Weights of a small GPT-style language model, trained from scratch on English Wikipedia.
Size: 8 layers, 4 heads of 32 (2 for keys and values), MLP 768 squared ReLU, vocabulary 1330.
Architecture: RMSNorm before each block, rotary positions, untied embeddings, normalized queries and keys.
Each number is 128 + 32 x the weight over the matrix's rms, rounded and kept within 0 to 255. Layers, rows and columns count from 0. Numbers have three digits each.

# layer 5 MLP up, 768x128, rms 0.141, rows 459-664, columns 64-95
148110162136152117112148093126165106138189133093127175147146087111076163100112081128206115126104
147121109104148105176126111149117135060073136172150090116120130103120145080132112144147102128120
114111069119237102137180123109069078121139120098107157108092145124132129187156168095151118133155
099120100127082163108115226145070118120125078198153123101126066104168150096100166148167141082107
113165169152089145108160134142130121132151069092068117157088137094077166164137203139174141102062
166163169116119120079167170200150113084136101151142159140076130185116132132146121131156127182118
087090126093211173130183080094092165173112098164118126129131138123119112130119128139093191172148
140147078100111146187149153107099160117166120151148119116101233113159178172087120176172170141108
122117188137150120090146105113088114084154181112126171139184170129142140201140084156133139130161
149088128165128143074113098129104113148152136099114169168093117131088166213181157130144124154114
168162159112151181073167148088136143161115107099102089137108065107134158154067116172176059151159
131162084116059095126103138110165117106097102180106121133143144118168096100082115097101110071159
178169139147153104115083146107058123154117117139107185163132138093099196133072083148131157120098
159156115124109134119105142079094121123127101176145080119086126134130130146159140146125117122125
087154155174187151120118165080154118119085119099091148190081133106109183152116128095142144151224
145151116123203178145116130162116193125097126073114149204101119153151209169123104192191091066129
124151083154149178177064166117106098101125086078134114055110134104122120124120119158128128117082
085138109120116119089120148107117125082119134136067097191077141123148174153136107141141167106080
157135141117105158136158157114187155096059160108153191168067180123099181118126104153157126086152
111191105110083152135109095129141125154127162127120130080160135136124133170132121114112095084089
112148118175119091139159173149131137153106134105150149150157144117119141179128157119117170106165
058145067119089137124086128134088124098147139180091106086139165112168177085119093094109106101087
116108116091131150165114130148080130098152116097113128135105121162109095191190073176179076120108
094151136065137128165125163123138138140149129102148160091088120106170150122197128131105092093135
073137158082143115156114101095114106111130171160099107159174072136100132167206135144106101102155
136092158162128107070156098155113079128134087143084138111149164128092124135128193164106113111115
106152129101087190109116097109171120113143065173103114122132235122114174178167135095132090137106
130192127113139152099121122131115085175138105129126144067134172132129142139078159152207124210161
026078106126175131135138073120126141086099178132134157129075164109149148130131102142082098157145
184179120147114164157103110123149106145091088144115107146090103073172161089076113090129090115125
201118135162152120131132140153146109095117134188132084139162163170184099141096153118111160129171
116094099135120192145111078103093111082104072096111127132075113093145104098147113139121136232160
101093081099052194181121146115153086103192060095064077124142112123118210109135115081135099137163
082119074187077191069131149127206111117095140135180108129154100113176062161078127161120063209150
151158105149128135129114137125075127091105099179130158137134130105140080087120151150166061122105
137171082140147166172141119131163153141065127124148122167117085146117154151144063165134122131107
046129115134129138134176087141138152176147103135137111165101103152092196183117162124120166107151
103116050102133101124180124106158128202132145112122162148133147171172148124187096161118117103096
129105100119062114093200127140111169125114161124197126142152064116128124130084145137163128154069
122102147127129172145104095107126096148142153146170179153133144176102155115128129145121123073123
173093072153082163176038115073107140156170115108158154079115148137140188148101145099142122125151
153134120111147093131168108135136163136126102104148177169156153189143149127149126119140057099108
080075115111088125185167151053058158128134184175096107142145155178128145160096145163101157118122
183160100167156168144175160116154112153106123117113091134122155141142137131095077112139135068134
097135140171085134082090121127133128112150131162144150138110170113130163102131140151132148159066
100093184190144137181119131108129175114062133118134136124130126177148172146117167170114133133142
099146168131093156104139155148106138132117108130097114109196133152118181113127126235212073194116
121190110164125175117155175126161132114150120151170150169118149140096160156097146099125124124136
142141152108157112080149140150073095159112131160159156203075118104109159115099097168191149173132
130127101093098102135131078053141103152147180154135163157115154124132138071125131072137135100111
071151106173097131130160098102070112174109129125173153147162140097058170103150142150176128136146
136116150195141098132127105091095078131146160191102168103168157135115153129149139178163086157154
157087148172116161129148134113124133081155131124129134103131092122128087162135116156119170143145
193164089144134097125124180127101140137255167143157121125106125093094132186185140055109109100132
119079121140138113119148107186095115132128123143103061167166192108196119150166145166143146090100
127156148128157227169162016160115129111092111119111112161139111176069114160144153143066063160100
165169076098091152058137097113162088218158119143110133145140153129190145126147087134113155109094
171130045117080147141145227167143136125156124114073181122140138170121116126182118156150122179102
161092129097137162130159095122144109149106118061161095139190129132092150100124148118126109109162
122113149119113172209108126090079108132116106157163175120123079150156140135128136113142118128105
165173106057127118147122198150168120060141152158134129115149146115136096142119119167154120096203
113135061104166105127093116171169163107092140143139168123117114156116157143153038137145195168159
102142000053142138178167152127139084105093077152101131161155078085127135191151158143116148179120
170122130166163166145101128108137154157100141206126121188130144167148170097176127163136177157094
131104090161110118053131132121122113108174152114116126134206100112148126102101097207079094109120
070097119109121130151114114127078144166111125155147124153084109092111155112113131120120094136130
072146054139133138149168095081160142158103098201127135178081126154120141146137071166136120104158
171177148125179132151149166173158114162157139186103050178103171128109093136114110210126144115116
204119092111123174100129158121110096135101133163152119154130151164145140087115168125124165103131
062121147150113153153126127105101097108229123122121136167068156121077158175171133135141096085156
177175066096144145184129180111104105086114181013161178160161118165148128143189133094175158123051
147101173110152164113092103094177157064105163103116124145114157136109149153145109160190111140095
104102129117066147136167152075176102153131205168084071164140183123110190152133087111100152103108
112139101156132137143097120144175044146123129136156090100060142135237160074161056146112148131083
089187162106103105154191097132103195139062164114098138118206114162102152169141126155107156165074
141086093120085181109131141167192086115117134161125137133082156162052128136174123136161139125107
141150091131110146096152156169124129062134183098129100185112137158121154137156138164090147170134
141107165110173182136068150171114124076167171104097146143054128166107171108092150104157037135114
129107133138213104122144150071090068135123096119204074127075156211148081123099126180073140130112
169110133095120200188132124128088118115217192143160138117116165120095229104105186090138105162111
085124105137084233115104134108103139165121112142131187142086144147106124112145131144107090134163
131110059123098099105164101101097117149098074152118187100100144107179158169143131069169106106117
109127097081107163155108122122113125124118111133109145142105107220102162176115112176116093160176
134078123122150180204181143168135131149155200113105120126173181170153124076141116195157156069158
074161132184159102108152051134137087104131102039078155159112144114144166130084095140102149096100
157187078095104132084103139105117082108091203137128064104131126131145175133117094176105140070091
133128145144119145155106166111173113136108151132113092143138145131108126171107093135145107202139
117157163214123107182150139188138125139160169101133133161109201173132184153104155093163130132158
107049150108128150100091088059109123142156148108115091159197101103091173143138104108161092108118
081124145114155133123123154030129157148159163139144112134104085159195122154165131139144176126156
121110123165139126166183119150196164090156144133172096186159077182151144130102150131120143163183
110134120115077169170162191113178187139128116103167114111145130109154131070167129132183136105170
086081154132143165140144150102094107143125125136117121135205092127138147081170094133152108126117
191178120122147110124156103125160160086142107162102076071138140172110174150109102117119141111184
187155114128077149129123160113135140037205111153072117143140092134197113129147152156113121172144
161155123155107138129152097145142161218157136154129108126113074132126136141159157171169126126180
143129124082191136149186113131090108155155123129081149122114142156174105174150203136077116160131
150109115169147125083108094110129092139088129118125112103108147106101124132150048143171127097123
121137151108132167177120133143177133149107126155142153064138078120121121119076118111129102064086
117127144156117111140202117091100185137157139101130099151121125111149175148177075110105132155141
062142140144128139134093126183090111136154110152136177103176202069159097184113127174164158117070
168148171139089108163143154090166153100175101134130153064103099152141101169160137131089103148128
155141187193050156105135115093091119089107070156081132073055158108170109145132126113105129166143
145117098116107103134146134076142082111095133092088125178126164086115139155124093106107095091203
134127173165129145121140145105121142124165151090099171188061053113032237141168119102168170146157
161140084149104121130198060118144115125137116161180110077110167117132108105126121175112119148131
108132130114094146148101119109177096103107086106101082139123163147137057152114141128115147120085
041079129115183110100154103106114105205122146114095148169186123174126177156169170134119165178124
132115154110142115128165137052148098117146179094124129209162151140131132187163182138110112126081
132130141125100134155102161107107077115126064163177165128099108061120171116099142111121177172162
132064126147102105141114126096146158209113148135102183127035135126124179135085109101169181106117
084148114146187116156109139128155106136130119115153186153146110109115101162110085148144083084083
129129136118164121089187125133150126145082138112114137126144141153135169136095180153099111117134
147102089145128091122202094137164110127129099152164097094118162133137119175117121194146114138173
092118130089113117211034108116056095128149185179091106169138175110153165097139143170125082158180
087117124107121144152190112161135125097147098156166127152126117110128157167165174164148118115122
140109109126112138123148152122121065100105191137087114173084122137134119062139210172090152111080
137159139102132156114163123114099110117112173079117114082111179130100124147123117156147186101127
117147142141106143096112121110112134113179115159173161102103043098153157192150091082137151131118
135170153122115141123098106100164125115113155159141105093126116109114141181115112157114117164158
114122100115188186111138094161143076127123118134138116123119115108145095178139117146129130091148
154145139093130152179105169135098086125130135094135112171144145132127065177152023183184047163143
131110120153120143157142189156160158075132109125153084144135152115117119114112091178125125160157
128147095194106172099113124104110107149116126154103160138085150097106138187137152125133112163151
103139149107145093135137148115134067100139140143149143132115131138158110116142169080086124129163
094110064121118145115115164143079092177123045204152143152160079172066151143089156130255106138123
140155152093133149135134130114057097127135157078163135127142091207167154124114102188130213194072
159096107090166146163114040147195122107170134131150163066150136072103122108176060145117089107090
091146128130093132165110106112145169149153135138091131156143193163132207062094134183060118121099
150150112111137113048103161117068055127142162117196115162100128148133095166094168119173093144131
089117117153126106164145150067127154112178160111162109142102113157126186154144145138191172158128
137157151143140150143158135167129137125120116092139113125084135105191175148060166054181160196112
132097141103112184131186092124221122153132058108095092082165126208131121151125111158118133114050
092096048062031176122133161164078046179159178094087143179107134175144166112182142144139097111074
123125151120139149109051084081120134157130141109136153127134107163196131125167127112127058163151
114102157104161126186084158172116096123154127100171097143145137095125182106123124155136189163119
079108110105118234055126107147120113116105117137145128109088156088140162100105149146084105090134
135139094121163183123141101142153132111106156114137151189097132136123148179176087072099086117152
133111109176104150138151121157128138130121209144180141195143129140187138118110100144154126116157
127101113100149098135098151117135121125113127140083102174128089125162161091182146179106068122115
156139121137104127089160149151091168163104179079119098192154125143165128144113159146128136135109
175117122127100174113168044147144144079146113113143161104102153117135100170172136064145116091120
106119110099151128143108188141176089095169164163055095148111132228137098152130110065077125115158
198150134119147101147136101194182127156133141133090114201118120134114149139159101134144169082119
196160120157080120085122162130132123131123128134117140119132113108163120159125124146171095089175
179160141151146129151172156151154161108112168129172101130096171162122146137124099122112137126105
122119110156066168097190096084136113120184081126129098151125157160145141089105171142132138100105
112124135136114090149108186144123103111114104183090127123199171156108169115097121160112100145093
139146098092140097174154136146102135154127228151158151146132120183119162111153142160150215066044
065133182102114123189131091068095143111145097134089133102110156153141198087207204120122092143064
174161152090137146144143173128151103132182164147128125162137145135175111111152107130113114157180
137109088118125146094163163097183135159140156111148156148169154177173183132144126131122147083087
122052178166162058173129123167181140155170138103154044164145153172119090177119133154196134109113
158147128170126113126146153183084099146141092112130141175090095149128183102095161178138113147093
139098185107143131150110172138103136107079155152125119174195066158128172159152186082165179128072
146071106183102118075158112127095110109194133089166079095132152141150103165111164194064124096160
107135110109150175144095114142143108058112117137113141144124170151156114206043150105133143187145
102143051150188150243172103129163093144136090146142118102098135161169117132096145143146106109176
173121115113152090110138107045129106110146164099103112135127143162095200139121153135111172140135
130118122121150081124117115134122131085113143142135158143135157102123091165103123110131173151118
143120132136114179130104139117155197126092138199137164177064151074149153131154067095137127167130
119177107129104114156150128136131175148178144119081102175153124151130100153119156094113197096060
140143116151115100161110048139146196149120121156156162114177139134127155161152132127112145139106
108164111089111158138087142150094176076102088090127103157162054106136173159091097121141123089127
123109113080143149143124227114123082108088116087138143144101101138161121151121116189152065091177
106162078129161153150174120164115102171124121125098158120145165131120071209155148130086121132134
151149091084109118135127086123141113109140099107118142090096114140119139174193106137132175116125
108106121185167138147128121062145073172089106141095131123087159133067135072131095122177140142131
109166133116109167136115118161125156151086134123108074180151158123112142139142141111074126121146
148135091114114201109179139107159141163140113120159141070104157095077171133075153179111087176122
094148102157142147119107156046195146102141143140103113178132113110144145088103121153102120177116
117173083171152176111099102150162144114091117154154094155125207128127167144128065114059111089130
095073142188109203122129095147106059092148124106081129125145115132153126181132128155110148094138
114153102195156150073143138104114133110138108176128166116153124133198165224087131113104165134084
140087134125124121141100087124127194124111142174086149100088060126142127136163085128151126120072
168133125142121117139150159106206159112146125100132115177061190116165106112098146150142143198149
141096094137131166123146134125118105154168085060124131156147139112123151124142127106106151098096
130143127146138119156090101125152115145113152161111135120092131129118119081085134164146146112182
146135098096144127141164107142119117141150051147166093119154143137071159146134150091116096155121
140143155114118139128135124083107152081137121189155181147093154156120157071097116141200133113093
171118078082150110106138172137099078025094131127131089179099155083103180156108152147111120143174
116097155168132165086128108130110129113135139075044085070158125136086118183152113175140137109114
142130160089135116185077120121137123133144112184114109153144102086121139110124092145179083145163
097133111144130121104118195100090079071121086171103166128133149178099184154143058170189118065122
157114114145139146096147183074120137115107120132131147125118121104116064103108138108112089142130
138119146121103145165120114075142115093098197113130113099160125171165133168106178160064125087163
105158089126079152154085143115125093163097117119071077104135124105119089154133126128112072108114
164141136085132178101087141139111137178128184112115117136049123206105171124155110156155118099117
119118099092101137103126141105140142128100072151078065167142115046105150137115122161101139116122
136102111190105135145159120116151083206123187108118114177155124160153117166096105155135131141126
180123131143096095105131120079086112072160137068140091111195150108158149130119102154108071147140
186115097163160106118146134148095134094079213105158126160136151087144149098074204217129199144167
110151139122130139101158191137108133120126098147135083169134150157094193152123155109144071131138
133143040169192148131097140119121123222130091150162137152121188134187209159143149188069143122164
122192119172171140135107109125100155177071186146188145106189102108125092176202112165104106069089
099140113096118132071121091084108097148174160138133127094164114187098142109148118110157113116106
078174173141134107191101133117177131154123159193090161134105119088142152185169113079065172115092
148164133178097130131151193175064133133106159163138181132104131095167166160139184150127117116126
141129148106144139142120138114142095077104110130132092155085138086132132118146129116145141076149
108099036137192144102157167169101122151158111111117153145079105159181114084123139196163107162052
122160000152128144082123101129112101080122119115141155090123171199106144171155136127150108025124
175087138114149141095144165175129110120083163173159070159165185163151108129111133113134140156113
159081110165148091140127085055141087111115149071119138103106147136154141120092173115135105157067
116141141160122092171125115078090153139172125127157115142094163098173103113114126123093113142119
118133129125135100078112123112118140122139149139142096121143137110152075169166128121138149122070
105132105125153115138131118060174111144115166178113128154163130149083152103114119138131163098121
# layer 5 MLP down (transposed), 768x128, rms 0.137, rows 459-663, columns 64-95
148146141153068163107158192119140106173134103174135125095094126124138109120074184114147120154103
135149152111136071120117079129084095118172144079159106130097129160123097102142124096095132097101
166099105160147102148133112134168143196116126140127147202111104105143178135117063070169136182136
180115153192138130106081125140125183075091137124118111146114179133152117184092113113085094147113
116180111160033143126166134110065116121117196115105097125126137115157127146133089129136138162130
118125101056072145155165149126112110075162108206144127057102117112096121157148118138165135106063
112158079163138181133182180120078110135154099071127126134188168139096141151121094157129108145143
118057148148082118123142153118130154118102171148152048173072139149174129125149140161135085186117
153147113113097130163092130127147075143135123107112096144172147146157062126138094169158116137190
093173152077091086136144136150183106144117166104142104105160154130068154110106045062143133108112
117127136091137113124117138140176102117159161111176130135135100095094139148102125092145192149125
135096085118146166136122114088152140131179133103092154150139092106140162140153113171147124107110
109172118128119120131166120139128087103126092060091157126075124172131157155125131108082093183146
148162134102144108115135089130125175161164074128152108089119117122102101111098112121131059146113
153163148075130144070191137082131141116159138128146141176119094171058100169158148123162100109145
138173137164047071173114102148109156154140153119093144126145178139127105113139128159120145102138
166142151158110146139088103162101089110101124148138145106087103104117186127181130145118097135095
112154136061111154063156144096151147055130131136170106161098136185130128115137111102115131152180
190079141174171157124158139141148154110179124136153169126055152154134144110141158152152158104100
162212090112086104128067093136092160109092163088141123132108161089052050173108071117126069144120
165128070100137138151110093139206143145094122136107143159146141161136111126149142152098102097134
230182116107138113108171120131124150108079149126130096121175121112185111144076114099181144126134
172170122106123153131121046106186150121100129175063091137199117117093119069072148123096165098146
078133163109120141140176138164068111158109137130124124110146091129066129129134198179175069127107
096158086143165181144181141136103116116128098071133133092075166119170166087124154117178153154142
096103174112103094147163139158094145127120128102151191123089150146138144140154113105086089148107
091123066132043110109091104174097146176115132093150113094145155132150146155112133113174136165115
146106162083101095106122087080143123085080189108109149121157112184081128159111097180119067128088
146113113149158115159115072159132144101080101127130147160151183085127098210089119160142072114136
091092141089081156138118149096164135141148126126126158135187145093180170155137131136161100176102
142136163182148124166103116127156107127078114124082191147157116175088128115120112105109060146118
168094130080178043124102156060161166155149142147160106138115144125071151147176157090120108162078
163117125193222066145141111158087129187099104147090105088117127153130080157153148145160093138167
151148069146094180090129135161171090119106162146140112098102125168188095118131082175186197137103
123048108147057135169120148110196107086140143086102139121115192089141112164176114147115069153184
113110057097187104152136196095170109120120086183118093144105131095178089078161135130131126124148
113181082212103125116052104160149114136097058214106144146091165132182172126170114069111139128166
160137146133160127180175169132121066135133136139191110085141135076104165102126190128109099138137
120156114085191142101149106128095069112143092144153156099143138102042109122071140065127115111122
175131153093131110094087135153165122148098105110182111136056068154223119112154111058125131130143
039127175139090066140132122122115127178136096117048136130090112094106118107128114110137121086213
190133164094078143118141193085190098072149105114094143118131082147093157105084101118148101113131
085126125147129186143121132093185131103080183134194185037118134119144116096154113148197118164120
020140131125121084175090136164117174083172109125124113062088096116139136138142150105162176117146
168134135135118113131138133105061103152146150058161149095186164104172145170109114105143203141126
157130107115106059088073134129175117078128166077102125116200175092148176146101139125117128118148
098107132107188118104171050150167138227127113126148131180075075105133119179181129127162116070172
084074186107129139110140048078148144161118094139123117189148120128093102153113127114126094113122
119122106158146077156087172088139070075146185131085148213140131146117138187075166138098117119153
156138137146156090105132144179137163178104134085093156113079188136136138131128108156162191161130
154140088042125147118161119151134073188145086084150149142101110187134165143110153081121163154126
152123089092110110168191141114161120054151123068121197111184116086127113104090150115185148080187
155141109119100126171119122136154165143096159162116152147153138088136134152166125116106092155134
093134144175168134084153089099106139158066060101175132157161162116134093092131154158127124173030
131128184125108162121119117145175081067063087130110104160124133136104108141095110110121128168117
139117076114128114205134083063159111029104160074098124081137086099081080139179142120151180147125
100112147084121115138130142093146177149112105089093112150081139081108108132100090101126159158126
091143104101152143103163125110146052164137144103166166097165109101121129149111101113115183127145
157144106103108137159117113083134090170145105157164088080142141139102062141131183101204172106096
116131087135102169178096134102178124162172143101139125111174189119107162096160130091166110117158
050099107164120084163153114162119138075140120091100109149095124140131159097145150131116200150175
077121143124123211166104075160122152083118146128143074127108097102057139059098127134234091112166
162173092145153109038133166116099125093112100168202114095118097131135158128153096138154148123118
174096109115087178162109135133212103076140110130186093134117162113118128096151099153149204114088
125166126127149135148145130081172158224167140080166106174091148153071119138099107174161104058141
149132158117191122124128121147083143155102165130127164175158127171164120169121130171158105149143
164186074112172161109118125081132140160115142111183132134123115151149105123124143127115099130161
134145140095127148118091079104061232114151124065117150100184148168113114124125138125100133163097
143093103077109169107143104206118120138103118100127176116175163124122138085178106134109118139156
090094055169121184098169137141136125103138151107144161139145114102135178123085130187125112107107
097095152167084149099158080171148161162147131105148139118115161185198143119130133134150128101094
140157081146121164116111152136123129166120164170121115109175106128159106187154128113134116104115
108069056158127119136173117172140151176119159175123170125119127100148123150147155095135120142106
112181120115117129134140133137122075155103153137118141119137082092156142103218141115153156107115
123158104078129123172127125095209111076146139079082148113108142128165144096153077089147142081087
153118144074092156149152138134110113100103156100115128192153141147166127098126150169122146111197
135194126096086079111191091175113203122115136146131093105121091105168121091113094113094150124106
109109110161216087191122142173134191169137178162157175075175168101138090109174169159128168154134
183079094148150093118150111139133120122124193191119140145191170143104173126152155147177109133170
049202128159092089147094126146095169095132158097157134124164097083104090166118123151091119184152
170178136131110090131145147043128121126171129193188134143122153057156138107112125104147124164128
163116128098191146178136158066145070104092133125117148075103107144057123179100112151129200097178
111149115120137141102147140202139120150041000162141116115108041058130179141119180129092090110121
104090154167129125108147082135160124119088128142091111109178147140122027122092171105137128157182
121109160108125048148124143155156121137115132176167095159136101077144146123082145104133090136184
128093104088133161145102133176206126167204110114113090121109134105079155097179139151155104079135
110155103132112075121194159163173167150126084045140080123106096080062114129120150144125119122170
117085150145116165162113171111095114116111149125198150171123161177159149175141162140113135192123
129025117088142085140113123077147132132050133119126086110118144169181085107131105126072188187134
115123156162105136173128123126118104121145096172163129107179125172164116120084173103139136085153
173122137056103110187166091110150102150099103143124124134135114120125104151101175116149109126195
096162131106108148106120082138098112158089066117122146039113137141080114090066136171141189099102
096185102110123154138117146100066144057140173083091189183119155155121128103113093142153164085137
090126165114090161199124110158151078145156147145163112081147170119137193150113075160049110158131
171125111117083087093165136139142149140122117138126134101121118074075170120087145175159112160116
181115058125163127130178121153118133149085098152147139135201155117133113111163147132147172152134
150094153118131095100153103115154081126144148123111145159162148119125123077149085128139101059160
084174115127114112114106126135147112117131113112121097134085133156140120072109099086118075117090
176154166151160138128132153128113128124124109074170186128158106177127185084128090116150151178087
113137129116149137106124162133123165171135099140121133188087141167042124133110088128086174135123
159131157166228101144155143119096124085107174119136120126112142149049112155124125164123068117155
148154156135118105154165155113169136144138111104145098113130111140075172139108161177065118115136
111140125072181175085128143096179120132138203184153172135127135129137122144083129145062141122153
115144157197153137055118088094111122136162162090159169083123132142123107158093114130125077083096
122119151180101147103119105098141122126104108069108146131127127135142132118127158124175088091129
153111070146147110140144096111192123058167167142112101123126118123115130147170128170123161113148
141101147084159119064104136179109138125091139164118112074185118171168120106152180127041133114147
116118110113146104106145159136130087129151143152122137112160145093159048128112100047078133130078
105091166141182145100122098102121152113174138144129107188109107132170155175110190078147169135122
097084140085169201196107102109117132131156127163092106094121136155156119126100134168127131096127
128132130082122090106125141126141117074088137144098083127114150172151147112163196113094167132136
144137099103096167124130181150104135103099069142120087099080220084131140119110161086127145101121
137120156156116118133139166124113171117129156153045109123184126133129130134114139096073086106143
118149112120131122168078110165088029160092119141142073155107127096142108084163146119106188167178
139114116114090114186157130163194168114102082067078121127186153131183119115121140112174170129110
140144117144172097106093185115084118156084148112120142114070124151174109161088114150104103120172
099171184084115135093172118139111053159107100181182102132093141082093120150131117161089208119207
189127164113102089154127108115128104083122147127126097093150099092136106142151096101087141133074
124090074077127172131119128079156133127166173130152123163145130121132153100120115113128068111150
176128149091135149132176157134076142104164130131158107134136125146128148122133172129168112118145
139120184134119164084118043046063146134157085117073155195128100153068112134166117092114123147114
170126155152122191070057113123127145146120110102154106079105104113126112126135165132121199194219
088148164147118114104086135148113114148111069166115159140153147186139160125170106138156085137103
129110161096073171142109147189160097117128093205128167099157076121144087150116191146134143095136
186150126157113168131110057097183130129122152162108136162086101123120119161122098100177124136078
123106203121097139158127113116124130146112134104193125144181115192197099162147111141214154155086
143126118141142189116160118142140124095090177129193108098135177125090133104120063111173082088110
088147161097127158137106152115163111119120102082159100122168053211099145123137158088092091121139
100154158135124103150173139122133104143107147173175149120094102045144099098155195136188151152161
130135172175150095122191141146153117089161145173136104135090077097065131128128134077135171145156
152153128125102160140135069135163129181125129130255113133121115166122081074114148147076156100174
095097130195126119157162170168102104112171132082096110120162129080165187131174134120115118172155
128092141155096118142118133171145129213102167096074096117186161136092109113075142105148085104104
174093110122088162142104175140178145133137184153100153128081072155080161068095142123190153109137
109148119100108188149152139081124145138130155113136126162119079134115132128156138129166158149183
125126067063061143074104127193127119136113122164122125114117141145074168143115135149173169143119
080132081197150109133148136136105054156095169169097121098110079140106088107104094142107193115189
155091162125150126168093171121153135117112082109177100117094093147129184155116127159152147086148
085138139155220085143130178156132128144110113153079072107133102071043107102120041142163081126123
022058143103091094104099111123171098145129151096091139118150116066086090119130119136165120150148
183129081137211140087104101092143125073109167121120097163104118181122152144103141066111117108128
145142135144121086112119090147087155120089161117143124158145136075104060106099123146105130161129
179102141114138125085089193092147089043151157148168164082158092129086166168102151110099181107132
112168069079166101088158158129145082167137176130117141129122087179082136137123166157135127140150
089127140096115142158124135130142134098109109113125121145149118097138144112077116106173098157096
084162106164117157140135072067108069089091122137131105158194080100116083126141157117160122133100
087177156100074139137047153126092117133118115091110107166101172158127115202146115060112088110192
143124117199155139118137087105128148097124128126157099106139118088083136123111128103129192114168
179115109160104152149168123081098116142142130123101063085123126169128096153126145186160084124143
150082175091107125145171119148100158136060091130121172156130166129125119104148067123229123123086
091115096105163166171130095084169128135091098129121120129115181175140152076099110140077130155129
107097109106138078108150100086141171109085155095093147169083104142092081149195154103122130156100
165113082122144128061142177151070120077088139108106092146073137163068174153140135116133121117115
130056102179120157130154118138104142151088113094140113122076107162172096139094157111119089093127
082199136130185112126165119118121101137118111134113191141186140177157083143127105120149068104093
172143139097112120125126162130119120168099095114140093154110135112136153142136146091149149123129
153153210140140104104157106142203131097115093118154116151111162066206129146186142069191101114124
108186156157075072124100153165102181164074190122139138056121109092123094122134094125042162107106
098133052152120178108147084089100152155134171167112184141117059164173105121092103160112103156108
106118101131081153101164151123126116105111110139150125133128182176128124149131128139038109113129
086098114150186200131172121097094153158091141075150189193084147133163124176131140134147164089149
135098121131116144133126100190156105106136136068124129201169105156186167177164112157080124126177
126062114103128158194196077075182131146168122150121101109087093120106151096131175160169104184159
148063161133159126092168105131114100160152164154143133122038118076125121129147144172090150215144
107117161189106094114115096132124078158144177122083106100137114143075182082129108095101142131124
127056100106144100117155098060126122079098153106093144088147156144115132103142119071104177129079
149176131142111171135176148129142135163117114149125124124179130143134114104150087163098068167124
177064103077137185137144186059139130162213108096090200153123205150167127073144092152111139146118
163125158107097133124127101079143129114094153184156161146151155119156136118165154128147131120127
183195161118143132157112149090159124070132126088157183068101096085098125129131118126035131062101
134148120158117151122152121156092136116101130089142107114173154160131161134154158149122187107075
101092113150134086133078130131112124127162146123112136152137037100123157122122155116102062129108
088179127099131145121105098116087069165115128094146175123149178120164174124129104140098088167120
135151110143156100033191105106101076155120085080068107153116156134137157136114096150109181145147
140131113138106048159111133146107118150128146085180113116115131106179142102116068149103174169138
087106112159135139105131119140104150165137151087163139181136128109131177159140140149163133185182
125119096142171168084152056086150154135132148092136128135117123122096118107085055124121106163137
144084140071130155164181155139149108147162159120142154087122161187189119136132116160150135070083
111131112131116156162136077185088106178114121194139137148142166113093147110119085077131090158136
116114097127089148146126168124196100087141175146128131167120123123085105113136151114104173109152
106173109126116115168094099154152135185156133099128099134154121100142116135134073048142189132109
144129143136118106156145066222095172124166107120100122079123188148110172111090151164080173122178
171134106116159118123085181100106121089120191184087172191219113132089160091131093106129135110163
178086104163110109135106115108137179144187166121070109128149112074089091108071151112090136124207
166134156147095120104096149128127083101101163169123095075140137155184145117107170152112117126090
123106146123112158143156170211133079193148103130104137123125065110149169154123161170200155137177
117137088100165175129124130107128119150170142136043119198166106161122162203074179114095141047088
092131111156189165115090081126103108154123095164163098111147067152127087129111150136072148136119
110166182110119152165129118113103170128113070138089101142144133150141131132059136129164104201121
154084172104128103081126108142149182176119137095151097152090104133156154167175096182132146154208
137105091124142099062213115117156095086108118131137156141128115046134086123175150120134156157149
127104057084042109077163103133158098153126103203129178129166129111131114104108170131169165112113
175078180198119088134074090140103164162117130129122092121131163131137099106139085114138173077101
079065135131093125188098048083157133085117177132105132116082146107068137104103085202215114140072
103075134118114124157111171149109084126133179157094089086096153108101130141159171123085199095088
169166127115103148171118104140170148116164086139126140149100179166141132161163122151158161167135
171069090135124144151111125063150206103077176135156176120139142076071105112124104158148090132086
139097111080144125134209134132148148100155095154120106078110116109113152093142165172192128130165
141116164144171152091131067006179102132083174127151123155123146142113087134106083142143166111095
140120188171135092146100140114094112127180194117135140156130131137135042192092139132116142130136
086172135130125139110097141179094141077114076111171122123112181151121149160131136136149070118102
067116134185132188173147179135121138139132169155191160102176157088127115119124147130170101143123
145092092183044151115135087127132085131137136117113155123147109145146155115110125153188098103175
080131088100105111131182143150194139105154152123062146120148116113150111116168122094162157137076
090103110109131130133116157143113145150146145105066129172119145090150147122141098185119173169142